Part of a small language model's weights.
Size: width 192, vocabulary 512.
Architecture: RMSNorm before each block, rotary positions, no biases in attention or MLP, embeddings untied during training, normalized queries and keys, local attention windows, attention sinks, short convolutions, skips across layers, norms scaled by depth, capped logits.
Each number is 500 + 50 x the weight over its row's rms, rounded and kept within 0 to 999. Layers, rows and columns count from 0. Numbers have three digits each. The size before them is the row's rms in percent of the matrix's.

# q: layer 2 attention query, 192x192, rms 0.197, rows 71-90, columns 0-63
# k: layer 2 attention key, 192x192, rms 0.196, rows 71-90, columns 0-63
q71 095:566445449477523449431543508443478603515438555598492521610616457494423522500561565532553478529499569449502468508456529478457487509583430488492476516542524428510488496465504509472561474549518467
k71 097:540463518455504481513571523524431496495387559477469451454507496430514467518489520494520571512562467495473497465470471595407577483557593466459437534503509519463471569398404452605386375418527514
q72 099:533466542581510496427499610452538534412487522439473498470522499552445482585464421607509590546526413430531500561471501562481421555426533519406546500526555533580473511439510495469515449555450430
k72 098:436502491451544507459577401501534532467488468519495499443528551503527491501507516478488500475483465523427604491507489387565447508475538509580573517458304570560419552504549494404524596503485477
q73 098:461484409526601526493543551557577445618498600469379493492472478520458530480525570524456575361441511551514550478550525500457456499493480415525492550451516527496447471453518538480666536404499429
k73 096:494463543494510466528438518533507514557577522492464466450448432583527557423504598516552422467433491522422512467541517486554529481481435436577457469483569536549568541492478430548548517532437527
q74 094:503488385502578516578609504516561564518493412510537440477498543481525472546542424578491396613433543485482481426404520509514433498480515452524442410507531512489544537531467593512542531389517478
k74 101:495401519434480536525587538555497467510518526438548519560501411463603410562560442516550445498490407459465531456588492497542560508360469561464434447543460482495607442554508433500483520513485522
q75 102:608539615492514424571510485396568525549551514484436433588468461518442483604483516530544490505483490397494497404474390556503573516551568436544498577487469532525437491413514571464521526496505511
k75 101:473561563580561458521571508390542478573519536493427478475517540556486538601504618376498483473517437510383526475535470567514521442563414439493526541545478502484477576419574489563491495477489434
q76 099:504472467518480473585482469476517578472565520540483561473493473530422516512499581456545531435530577506496541481614416531457517522452546561489523585521470514453502566428552503512533620499394440
k76 102:592488523441576600492549446421545534567495579472484475628618500444493521528474565571447451552475462504426506512560505580560472505467526502532411545387506490558502557472566534533514479497500485
q77 095:554446586397486403414498537557524433526501453587450438528489582498528551487536532508641526557457515455509518415483465488496418577441457601546514440501467536434525612515534482502542545398583558
k77 095:516485464536521477560473438516490577480467584472493532456423480483563575346425495530480468514528517542457563519541526589539630519473592495486437491602524476532516436421460583595449494504507439
q78 103:398363594585520411528495604509529538490507448484493353459484460515566512535567563460538494392512557525481610525522505532457523478555468455480478473632484464532452499435504573436462475508579470
k78 096:499458468462422509628501484511369548577546446440410588483470504529458420469485489528394507540471479450517502514426499472476557506458417509539500430513418555466487570485484441523626433428513559
q79 098:490592429406534484525558509553450609459575464538511448481602531512518470478520519518463443442494472442473558527466508421501414434577471463570555490361507520422490486504480558551534572493586613
k79 097:544455555607559526498539546487467454541384431364434448438497420478502471552567457486589457498410466524513469505480426559490514475553494485495430565435474481492522515485469560515531476559555489
q80 100:471494469483512535456450516519494475548419533565431537485510442623485594469501498458507483534540488516543630517450462442476427503436514496508418460563400456476584570479449527517403511444474505
k80 100:447500515463484466472463498506601588444450504449575479543551511497472508433433470449545442500538579484555611431458548520506488469525552555411490508505444493452409486435536484507563556543521519
q81 103:494527452399546457478513490469510558512575453449480530570496456513529492452511518526517474469467452607528482438469491473359440373540512544497531546458501483530551549427533490518482584598467404
k81 096:571550525444393577550531406512577531498372516492495464533509526417504547586427459530517506559480639417407442510507533455492511594469431476544434437458520488482522525579476581490417449521525528
q82 102:516512417558493509506561460429586548544490518486501519417462459498577544444471401382480463515470515539514499510475597561461519489474485580490519533631404434581461497537419476546595617412532599
k82 096:418497507527496456398568604546489617508449431514496466560487543411529484499459489451517498524577441473434492568561472474462504515430596466528534502596590561473470524473529453550513477449417498
q83 100:525418501494494483414528439548524410555551477500494504507467516424487501482431553484434479496501461465360436514485488440437452532539509495551534457472477574512502416587497522488538457488486554
k83 093:554665424452470407490618509554564477433444462537530585556528550452519525554450467476527448571531495566509523617470581487488519526494538447423499571501528450567480460487615492519497480538491464
q84 099:531621472433511450470470466513548526506449659515483557522416474459516469477464436495540436557422570531553465539557443530457474571505440484505496444480500404480403467424483498541530493517453511
k84 101:501550526527518428500499463497416356498466598580400568508519435467467482480598459470530498535495450460469524536489510534501525492502435592561462448516479557580503536591454480578457488490516470
q85 096:459385408459558539570543405561594597519539416498431461532386407439494480493487569417535460503608475586590475504578575525570487448542574446439350502471519490526500520461471577466550523543496454
k85 097:540479453526499460481453443446461479468521509543611543446513591509575465537453578475500518514427417448519441437519426424512488538523550484411548503500434537510552527502438472459425540420511470
q86 100:440534442444448444481557583475493506567542547531482504473469503533568535524456446421497564517622457508484479463540497513565404454421489433467490394514526459517527497490551598514406468433439565
k86 097:533462542538466607501496417448464539442461499603455510485504480491520427483482552505523508543518508476547462502441464541550519499422521506477515589473477575500524458584498519520503601601403447
q87 099:450483488436481531470513498609607519574477558471508547488562493495543576527582544444441494472533458402478539479469477538469577514526496476527514539478552538461559552409521498496534476488483524
k87 096:516532419470530478451579406542482551436493479499523622508506568518423516468434502546484395432489466546488610450485538550546470511524420461545447484575455467559556431541431540495530539533451612
q88 097:404451491516500544449429611492499515591418482502514564497482474631514471539553593619450536535508530428483446536439486542477509512490607522543551518545575525416476513553495507489487447445564569
k88 099:489531475606401433459444435590568464469539575542478502461549539490542524503464517458440392507363503544489430485434567498517465567479526547519471456507454516403545494430579518463481501634466482
q89 095:496530435487530439578485479546459532531506495527520529536550507519472555438571534532430527495445514529448509561478567511575551448527559432479521470520440483517547511451469558479474491434437495
k89 097:529485523519492553432463474453391478469529624532572493420545535459500530508473502481556432503464601511591438468545498480396429438480433524490434485547549505516475447507494436484509417463551461
q90 098:481566503461539543460424477468427568588556512462489522504474497465562411558454591559470587429449486528442537423487437469462470485505527562485420517427519522419531502447533503458440513443512590
k90 101:525505542566600499373451423499491502551579518446511495492535535517446540469436561487499496499512523553497475516550516478629484418484443549415441510564513587418453563486453468440506485564481565